Each number is 500 + 40 x the weight over its row's rms, rounded and kept within 0 to 999. Layers, rows and columns count from 0. Numbers have three digits each. The size before them is the row's rms in percent of the matrix's.

# layer 9 MLP gate, 704x256, rms 0.0824, rows 660-703, columns 128-191
106:485483463484549572509456529464553523490502517516475530535501472384437510511484467463526475462526496481477533496457500481574459461543503473430515492568500510583498539520505528588498496473487491
093:536521464475499477539528550537438475477511523527481471448538519454554487490595482521501468454547554530508467435411548537502500552481549484539478414493525459579501498523470558523476510486514472
100:483484534499551481531543527578476482518463512544409551533550474436464560495452513521483527500545473485481472520503510456483536460543499460448526527483518533537362516511446544575589521535495489
099:464503495480518501543521538553513567452578500566481479559431456435457476477511526466536519458470531527530464498516492491581482467523504415543517499511463562526445470504502493478548549492485512
109:508502542494421470433583515487558453543503509637519512416573435511551486444488532483435527566539541519510489490558482491471446518535474519545491515522503510493561477549535452497528487484484505
098:497470500482502473514491532469509538495467518443442494467529571555519527447504530508516569499511487476537514434420520535513520483494522520546541505535496435497414547476497504500492521518461475
102:533513513579431484523488417511485457562503483535469541523563460501524478493489502489585477456524476538528500422540503526497459494486481510524501462504538553528513534481489529506481490433578407
102:530490478542473423493377548519526439451480451492469510529544480492404455526435525478484492420571534520613482438499449505522499586506418522488510581543506512520502536505480505463513454497592490
096:560444447512425520507556506574547495458495482522464516539527445539461537495512527499482466574559507537549512539460414479470530521487543448537540482491453522467447495445538435497485562481537518
105:485498543522530447483464548460526500507534539546486486463465501476488547513501454482535449541479441459520487488484547540491514368488501552479518516459456478523472448435496597450517470480510453
103:528518528422456480418543601447495501535523478521543472458587536447545510489465438503472524455441454502507479583502456482514581481515457611482474453521496496540490455459469483464537491518505485
096:518441450452507499530482526465488443463621486510533619470476491519474428517499493464470506447527480515484562495546519455480482530472512507580482461487441572498530563484465488493577532512616492
102:539496464536511472568498501468487478499588486569504506485495471515501543503483522503511407508412464476480506478526514490548518519574502488505438475462503490493431481553540529500507450542437570
101:551526551534480484463535456466473475549520515419493523525530518502532497542503444517583470522498501527490470484576457467507549513467456462469491500444477558495487526536489576559442495580508467
096:546486510473562448534564485549533513523503567551452496526533461482479490513534447537531426532519544498516463521486506484485485479483476481619549497555457581603498512522501482547462517499502463
099:440530473462563534401469440508393431507481472474489469406553543552506523547488517487502532473540532519476488572487496510479490453488543569493489471486519477518533425455513523472539508570549483
097:529510479489474468470456507526491483514490517474555513555540428500466457490554486522471515483472433466509507477513524537524537539559444476519484474475507492506519507518512462419488420475533570
105:516413457479508480518521437534486458489496511423486500488531459548469523433462451503437443539479495500475490532487470493536496457497480465498386395533441474508475515520466589496488467536521486
105:536493465549563459531470494510463520517438520500434524444563461461486483484446514512539494499484436528557481457510488477622480466519476503529458461538479531574452427570551566510499461468502531
099:407436540529465523523452441519543520526505527460533491554441450471487438563465553570522477542550495519485495547460407470496484500547469497468550484467516524526460516538540555507468483529510533
099:578484559502490432451477536496489548507466454489497434511447468452492515555468540426430524488431484507495472419519525467598439555518511558408523513450484524483530495478530480467447438479473450
097:513536483462543475543459541562499538558512518470466478454480474467602470495478421484426523558537492488488537397535579439436566539476523497535508530482535538569534519523481553550552540442493477
099:503465551490479464459452456525494487500534516498512477489502486405483529496505555451468516464576477465505553599501481470551493438472407494529533499485535545526485520516513455580510450512537422
099:625442467507486467472434491474514491482519493461495461534529480517479542516560469491509526504491529534517520490522426528470546458531502529572487411439520538548501495503434487486508507441448527
112:504501475477514465498489477564575452554466480513554477429458490508488445493495541598505510560392442519536503603419502450491494471523512554523503556554556529496486542494472500421431410437491482
095:481574587494518518413475573494497485447522501512449521522539420470532513532463476518448534455486462440490479466536579512463471492541498454519455439565554544504560468438528550580470487521497450
096:483523481443521545548507553487504503511472446505485552419500500507502518464486459450474479448545515504550438513465485537473534482494538507512429434420519535538501544510422515544492459429518493
099:481441486444538516492524534471501551514521472441525418510459514508475450506556482482507457472553615417456540503465509515460558546508449545518540546506491553494533557490551470463510457530543477
098:493454466537542451440525477488477508541448481513454572539534545535532511467461499489527448452511512466438492528456530499434455470589501443559538521522583508494488490454532505391474487502528453
103:533500519488474496545494487463418487476422549559502539483485499538465524533430520604594423524487464498541497479505537464529484498507492484470536459488452493493455492534529560538534516517552480
102:438491458544499578535505547479519440465534463529518517497549514479504465501518538499512513516441544536487551446531431527494554556473409489473468501529544460498517472495465503534478528481511468
094:542480532525421508422528428521384512490490470459456515469481493555597477507543518442529546441495487489597497521564459486482492494493497516563505444482533590518566458547522526444518489535385486
098:524516464475533584483521453426513487505425570530488491526487489480520527463490458409547518456555485528522451579498566519533506517560455472493474522530475497577434531484560505459526551496526446
101:446437461482537477485467469419485499490526518576511522539515461460562478578499463461425474454552438552465471401388498409450527547472483551484480511471544570466492497529565519550485484542479538
099:457491462510459462497497490554536527529567469532529518519402514565468517457464505597509409485476501489542570497565487482483526511563472523541512522500522513548479454551470504485491480520505506
098:538531446445545461514577470485469434532482504551433472503565457530479465523471511464497461532509485396465469511457472455535505520484480587567490422556464442570481516527487498479567551512521414
091:526553456486520557475552464487469508505450528573471452429478506509513491584468479532449491497486563503572554557521520562429473490393516561498497470550463557491539568528504530527554540446493523
094:554537467437523486522447455489494492467553524558493537436453566516425468476497432503504483448393513492497490554496537463506457493570504479453459503453434475526584500532463488518502487476476572
096:471469432550519490451378499479477413425458495475465559473559510508562516539545500464520448483523503506517528433503482469494525471470485497486525542562470550539510479470463492501596514510545469
104:494481529534449477461522490503462519491544461474462518562475513454435540495461513545564509544568543433528483513523462526504409490489487506444564510546485516532425502425509499472490477555417533
093:519498483447573466435522511522519454448510558473437511535500455508483448494429448451413528522492429421496474476458532540551516563589466467615545492507462520505499471528489553528494554536493490
100:468528452507540542459484511547530550501563514552494524556486538440552481513524557453504512496513537540489546503461549515517570568422488495512514517498523552466487515399595413469485527548473523
097:536405517406510539461486503484527520561482517490469575471527469522524461455571530506559448434496516528526426516503472526514501554575486458407527449531545472476454537522586617484534466412538498
101:512526469551487530453504560546545476513506483467443416425465551525485542452518497518494509607529490436484517506477460468468460528523449561547526467489512513467467416501452522458524508542514488
# layer 9 MLP up, 704x256, rms 0.0865, rows 660-703, columns 128-191
105:593519498566509574417460443520484490559511474417483472514484466477467478387492505445480469479491532512595523554487549582534467471474558455559595530525452543467537454483572521511534448510527467
094:444542568514510488462484539494478503416486463546480472531552492421500441524555511496529457465456498441510457468508551505524438470503470546520518559494515477582545508489546444532472504554447521
101:470538517492534476505493498435464496506501491482527529544557551553499491476451527496492501517545550423527494502435608507544552557486488563502505503466521495528587473497459479474491530429445463
098:461469498499472471514446510498454523532537472515458511513510516450531541512486538526444512516571519575529536471535449544612492434446525545517537431489405446503443498486526571460577533476511483
111:558528488467526487490477427506452530409529464464468488481498482532511500519579514465457459548451453454551442438538511550483506496531508513427523517480523567505494522511422547497471460560558562
102:485502542484501446485518560542472484478481476497586513461484551534463543517464463533583498546545504515505511565415538523489457516463470491483523454519499479476484509459530521521513504528486543
102:517484469457430471422581526472538590519563466497533550507462490514491553503503551546519487495567464431466394487533464443543505502441471455439493549464524482497472517487558466572447486430432508
105:455498531439486457448569462498498482514534476509547504480504552438542533525573522475496450485421486457410541549396597518477521475472478538512570538504536473420490464508493565480490608530465525
102:562573518495473468478470540504481425536463520542485447531457476504523527571424504530560492555628490525533511509637509490560569453492537511463484521503488473491463430475504530501526486449464503
108:509458518548497533528564485500493525498487438462572489541518475517548505453512490573552469496515487507504533496432563520528524491528513473521481547521543417495567500514534549544485569551496523
103:491537582459440423480449529508520462567527494433535471578486480580478493481513516476504528480514505497516570550504556571478521511502432531452463505428498466599464511478495524534470510485463507
095:489469600523546525493493507455491496400458502515482520551467509488505445503508511515528412499494443572514499546463506535476478533465478510443462533534480409564461521352549476463418448502487489
101:415466512511494406503486525532502438460515565477470549549540456510500500502575473569471550480489500500536465568449516509419436503476527473563492511509449476475532504522547570425537481526526502
103:420430519528494496532444488467568578552525493462567562482434561501525550485485516599521520509518457464441524515519507480457469557494500499523448468506491461504509544471496558465448461557535473
095:476521392388462478538535516504515538485453494465462489497474493494482396519517526475514474520520442474458414483436570461468521557541564549453513480481517551585464554524479489535557484531445467
104:438511494529525484504530621489550548418580501485566519555463469548433491490562435514451490433539485470490519452529516503539500504488495580501506427515466518553527524513473521530466444449485477
101:486497489526536486588438477474511467511508510471501498463493505535523491462443475543496485515479520487492500580430487502443563464489529535538467468538470529492475558572532492457462496468440514
101:500488547442476504496535601474541484491503532586461463522544518503447410460450498495549479426505470458509463553505457472445477498488500527445508544431550536437472489490505512483550524556515524
103:508600540515517457508511480462521553460539551468417537506451505529499524499462539496493493473489506448537556444460504446477541463464462493526501517447443465515483498448480486517499548520554509
106:457440524501514486497446480511475502559496535557568437572529519501478502482431530509504466455525511515484536522488405510464504561593511524558528526563508500468546529454467517512519478489542537
097:575536469533565559460460571478534522482550535452533471466522502529496547454521434494509537459474506508488551580460544517523520437516506464549468503452604483525589481554502500518510538508440473
095:517512491445492506518500504471527553445483542473611432536449526542456539539532508535519530478412468566518480497607575524442458438588567548544466435534453447560463495428462545582509518536418473
099:561492519516474443457444478498494425469442547473492504513463505544570476475531512542560493530524498526518495504516553454510547448476567476550529591456479514478488472562409463534459501491506430
092:497452567451507569532475511587549566489511513469436470523440507502579561408519478577497482554505512519505453550523546512497558447516510553478516440424503482495536533488473540513492455507455525
107:467504379547443539470507490465491495450512525558467548539510464483561577564495480469440510516519581496412503475418452501464435421528497468471488565493504462509573502493462447568448523470423465
101:436518431505448451468517461465564519492548457442562515408539430454588460493571499495539547478481502484494478504455477507543498498480450522462518557482453455487492477521500508515531518451489490
101:506504477464396540452490494529457553528471522419560516509436514518499491493531507529487393514496525466481453520477565490466480480489477482486531581569548572469483543481515516474509542523537553
102:532559516510535480568543475527490568477529529521510586556509457559488498528422510556575545545403457524558436452513500510546439499481502431486488489396478505531521487450537509510428609458449531
097:482520519515473588441508574496528499470554460455544505522520464470527546531518500497549487542497544564521482527423463474539498467591473485452446483534515520502460517514481445533562524469560503
101:489511530484516549497491460554516513494546425498506471435491516506507420546508480538548486477481514528542481536526431453477589483470504534542536531482524496502514569458522583506528502524482482
104:471486451480515508478560427525525530499498519480541480511506507495530560476446509508507531423491483530535452532473513564517463478496484444445413436455512513562569525540536531463523478484466514
097:550561599476485527504567506519493456488537435437486497570512492511555504499495453480475463513577564489493507479450500447456527537535492475518503492550508460510578537527529498518519516520463478
101:475491548538521571528505474449531522457469589501481439524482499579545526514505507513503467466469481511550485488502511536515482554551478488465486534458582473513510434531547458519580529532433436
107:487539477488544463467413547514448515551508476434482505527501450515491523497478550491526498463519564488489505494499548498539531488538465568452507457531478495555608529449446499486524480438450518
100:408480376549476545457520515583504545561507539517470546460520527562511547554500507543460486497472464484445475521483562565490539553586529531549500471553509559443553549524475445522498501497488459
094:415534468567495500477518499569457515484430442433593397461459528570509506504444405542531458511508561547520464456399537490482503505437535507570486458477505406507486544504455504430520537545558532
094:492500452417517458437493537443578491598495501433521431489522456580418434549537550514467481484487493500498471446514567472525544531493504459484525550557477480541518546487520543436543561468478597
092:512502418512523526388498513443516537501429541562507485429509469495533461475533452531519534489499494485491504458502515536521568480478482514452485461537486535533517558532440506471416563427499467
102:515493503472480502453485497488494468476536509514548530535513495450508502488485530493489538534473486595458481449544488469529433489487525472447468571543494501499484510446517578509480594521455451
098:482504529568509464475563495523530570458515497454511493536533597508411463581495544510516453550481447432453561509496477489415488472510391521545522511533492509492515428476448506452585512520470540
096:532516520475494480504451483474555456547445516482583515535501502488518512503498472522485567504490541554489462522506476463577465460465492530549517464416481449505468536494490481592527541550465455
101:551497515498489498495488442560519484514476515517491466586501405470456434459504444515433489583504432491494465487512420529504482511527424502444521531431424482550528536579521482513495508533487435
103:480436548483521508476400414456553467505447512403558489504512521531524536535487463534450540446526522403383455475487537562493523490521538518478554462449500482433456517460440455468490503507574450
097:560466442591502525517520521479402501500552458530430471488477481463481549542470481542453522459571469451499490484548462430529423521466385520529523517532481547504493476493509538551540505528534478
# layer 9 MLP down (transposed), 704x256, rms 0.0473, rows 660-703, columns 128-191
107:504513539598476577460428571622463459540467445448471499491476508477555504475480506471474580552497472507524458426486550486522535532578478495544563484540470488416487514551513537499511510471577480
093:511535562493481483452474527530485494491513511584519502490537467518511477507489555483525437514529509403577507488469487524549499485531480494477516514460511510474539488411523500489443495595505546
103:506578489524570505545525510531504520473462554523464502449481538497441574508489518563522476463483457558530482488501510523488579481489421452414527519486491542544497450496504399554538445567516454
098:521613498531456439447472582533519483518462534508504490479446510457531497517538515523513449543425460483499458545559550562534487469474507513509503582520525505521522455523509559482528499569493525
110:496528550534472568576459468407419488462557520450484475497540385493481472502487530519417502455500580508486488551510493562469478535475487501476514503480507525492461483483429467568479507510481510
102:504508499433511402476503482503519488514524448499500522476594525549417529536577562429460574504419471474453544473523533459473498550491445512537574476476472483534578503488517448542538585497537507
104:516531530452415471451536539511487506479508496492468598477486476517470520518498586499473530463507531481498472447480534517494427489494506535514548389503484504535473536538498490512478502428485500
098:467570558526515535511493487470502474495525535482465450556519465414542484456450516567525438506455468503563486520537515521486489469499513450484553515472499512488509521494488517492410467458448536
100:552529414438542499495524467539589553476491571400453475543516527455496521545480535528481580514551479522464512485479521483510482485466456501464501546523467480464406514473492469539481505506508461
104:502504467490460472494472534531488478518492505522545515558509455433512548576524550470490525513504502462452525543461612503485494498565468487491546486476507523488455462502576478531488527500449519
106:518508480491406464490441562475531495507506542582480511535517566471512575509491488502525631560526509518418448547460558461548524558474493542472496428491545447548530476449502463552535449463432545
097:583558413505468441492462522525504458602542516620515533503447486505514499517496529446516407555546516505530456487464536500553463475384534470499427508527542475471536495475529509499513495569499514
103:485554466533599443509485483455570430514542534599557580471504514511517565516518553526544477483467465516474530536549512526430470533477534478544479492512515494493482451427497525525474417554512477
101:406487560536440494416524494451506530479511445500452526474549415474441423570496505490438489470481505573542439430455511438476506506514542474429514504484525472472492485557517518454569534499477510
098:527553472519524509517469445532467535475505494532511534556538508510515545410470503509489537489470520468445498522507494519504512462581513473483429486499507532454482517456470410467503525534446441
100:450480499510518509534475459480488497434483458523488460545477554482458525527490490524524560532511546514493508553501525504474523471491487491493523431491466416519540561399383509457495446511460543
099:528484517488577478499545479496390431494609527457506530541527505519492597507442519537496552561486459517421501557535550563555454490437515571466599407558475450594536536501445467583527525488463568
103:452432593452540516498528503425588545543539495458484498469503476423504418478495512420472487543442455470537490485463554434531570467478514466473468507479476488424465523517438492474510521502470564
101:538545517435488493497521546526455566530399514467524475506486468474500444537476513513489502528526527568513554525553475475461498445484511447473493475486501573562546590531472508470509491477570534
101:384456493478500452499489516494461526575504538400591451486498470554594507463507511534476467530589465548449493474479485523580484512532526434485522472572498501532453490474477489555582468554554521
100:446515566468451502480506570525487524458479462545522527458533471517516544465449533546484559593441519479558560519486486502477458526525495520476478471467457491550488459490485563574521449495505514
098:451528479477492484471532475493595452519478488554558508520504605512447524551475524468545455504431490495479418516476495499525430471472437492486442538484483522469518522471481546490514500536481528
096:471543450477452475524427467474482535479469453633504477502569484534547518523486475502552412566421441454496472435535563434480472479487504537425560503555516495469568492506504475476499546467517494
096:487449450523516441460454540498475507539536485517462470542525454534508497448493423545485548518552501506461494515517481520489499504465483545495479429453519535498557465466414452405479525499470482
107:517554472484544506548531421507460521502543524543441535561494459504486450485425544478494509553551584495456545494544538490481551484456530468410468533463559519533473488447553549517515517543515530
102:538542525460533498474407499479482497481489484547565529493530516442530589477511569490483578523492515472514539517474493466559468533494484483506507507511510538459543610535495558453494492639452550
099:473496472515401499449501468486501486552450529594548423466523416506551513496546559534556441525521500517525472544454397522477490523449461527529521506504580490462565455525536512490565507524490475
096:495559535546516532550463436586509526478578487658499488490484442442550539502468475420544533464518519515501460445504534580538519508483362424480455519525486503544534429547579527453503576472530544
096:465490571586533449474515508457436496419469526366552512542535486503540548469502459432507483475521480548555484536528545558473497387480493486530437454613487506425472497478539500476488431469465528
103:545579470473531481436515457541482439511490492482489459526412541534490425484480484454473474539508480474448523506513447419426498458508570448506452551454559480507547480424458513514525469523506474
098:533484458493505439492492403522497492441537487544497453579482461489542548522529547541443505531497528496438472546541476554561554498583506454516505471517471547564536520475534488481496517518438513
100:488521544546543529469529454529544455516436524409458546497515503533537413479496471474523491471525510567506503500497458514512534532500543532493502473508484497497493439428424546469379532531538486
099:470443487511502443530457538431540457440474570449557469553546496523555558502465503518488523454486527434448504426558452473490445544459483527440542466542562502517549549486470474514520500426566476
104:538510508446545503465510473538457498490530511538536546543556506533489599526528512511409546505476496528545491578501487437523516489531496469481401474472493495438442433456537504483529503478571528
102:514517497535476443501492579552452479496454471494482511502414548563510463484502440563479491539476392494510504533501481526540536533519431497481427568440534432493527588507617476468467554460520524
101:514529549491509481517492521485450530535400519570476509495543452432457463455489458479542577549528465474445534468428564479468522491459467535497498518489474474503485431513543527533498507456497485
097:485489495466490533448528474507526536568482498394495515444516508474434507522479467405492540455538444509493505465540510544520475528481506517482498484524526536541530518532535478527518593511432524
092:518502589431501537491445475542504562411530475515481515542489511555500517495513445560538473495502466521504496510465422504509443527564457525507461546520498487488506483459471586524509525467466536
104:521496504515470472458485478475422458420568497493500426475512457462472458480539477507499597481412513498477523511528550453521514539563511460538495473528508483520509474504469513508514501512548464
101:507446476485506479512484443507464557465480495477474563478534493516494439538533477425543486541545507461480534588514496503484532494501524495478526464490479508500525426516502549515610515448517481
101:506472493547482533565475427514569539490493531463590480550492529519476515464515524494555513518507486482447535486493490521518516529479510464466576487447558507557427480510469477531544515499503502
091:477450517478523509517459504493509468565483482665542580461539465573515485449474487497523465548533481473525416490468469487579511473537527505591592468506506491511479474516539510504496516507492446
099:503505469589485483468524530550612426574481598428590544473437526484513423487454512492475466511584485488521522478505500575511490525540459484533475413519533458455495481466531519472528465466536532
098:500440493499438519582559501475466458547551493574524492531505478466440527529495475484443433521518495456516508479477514513570446458498502417523470484527502474525551521548524506513555487438465550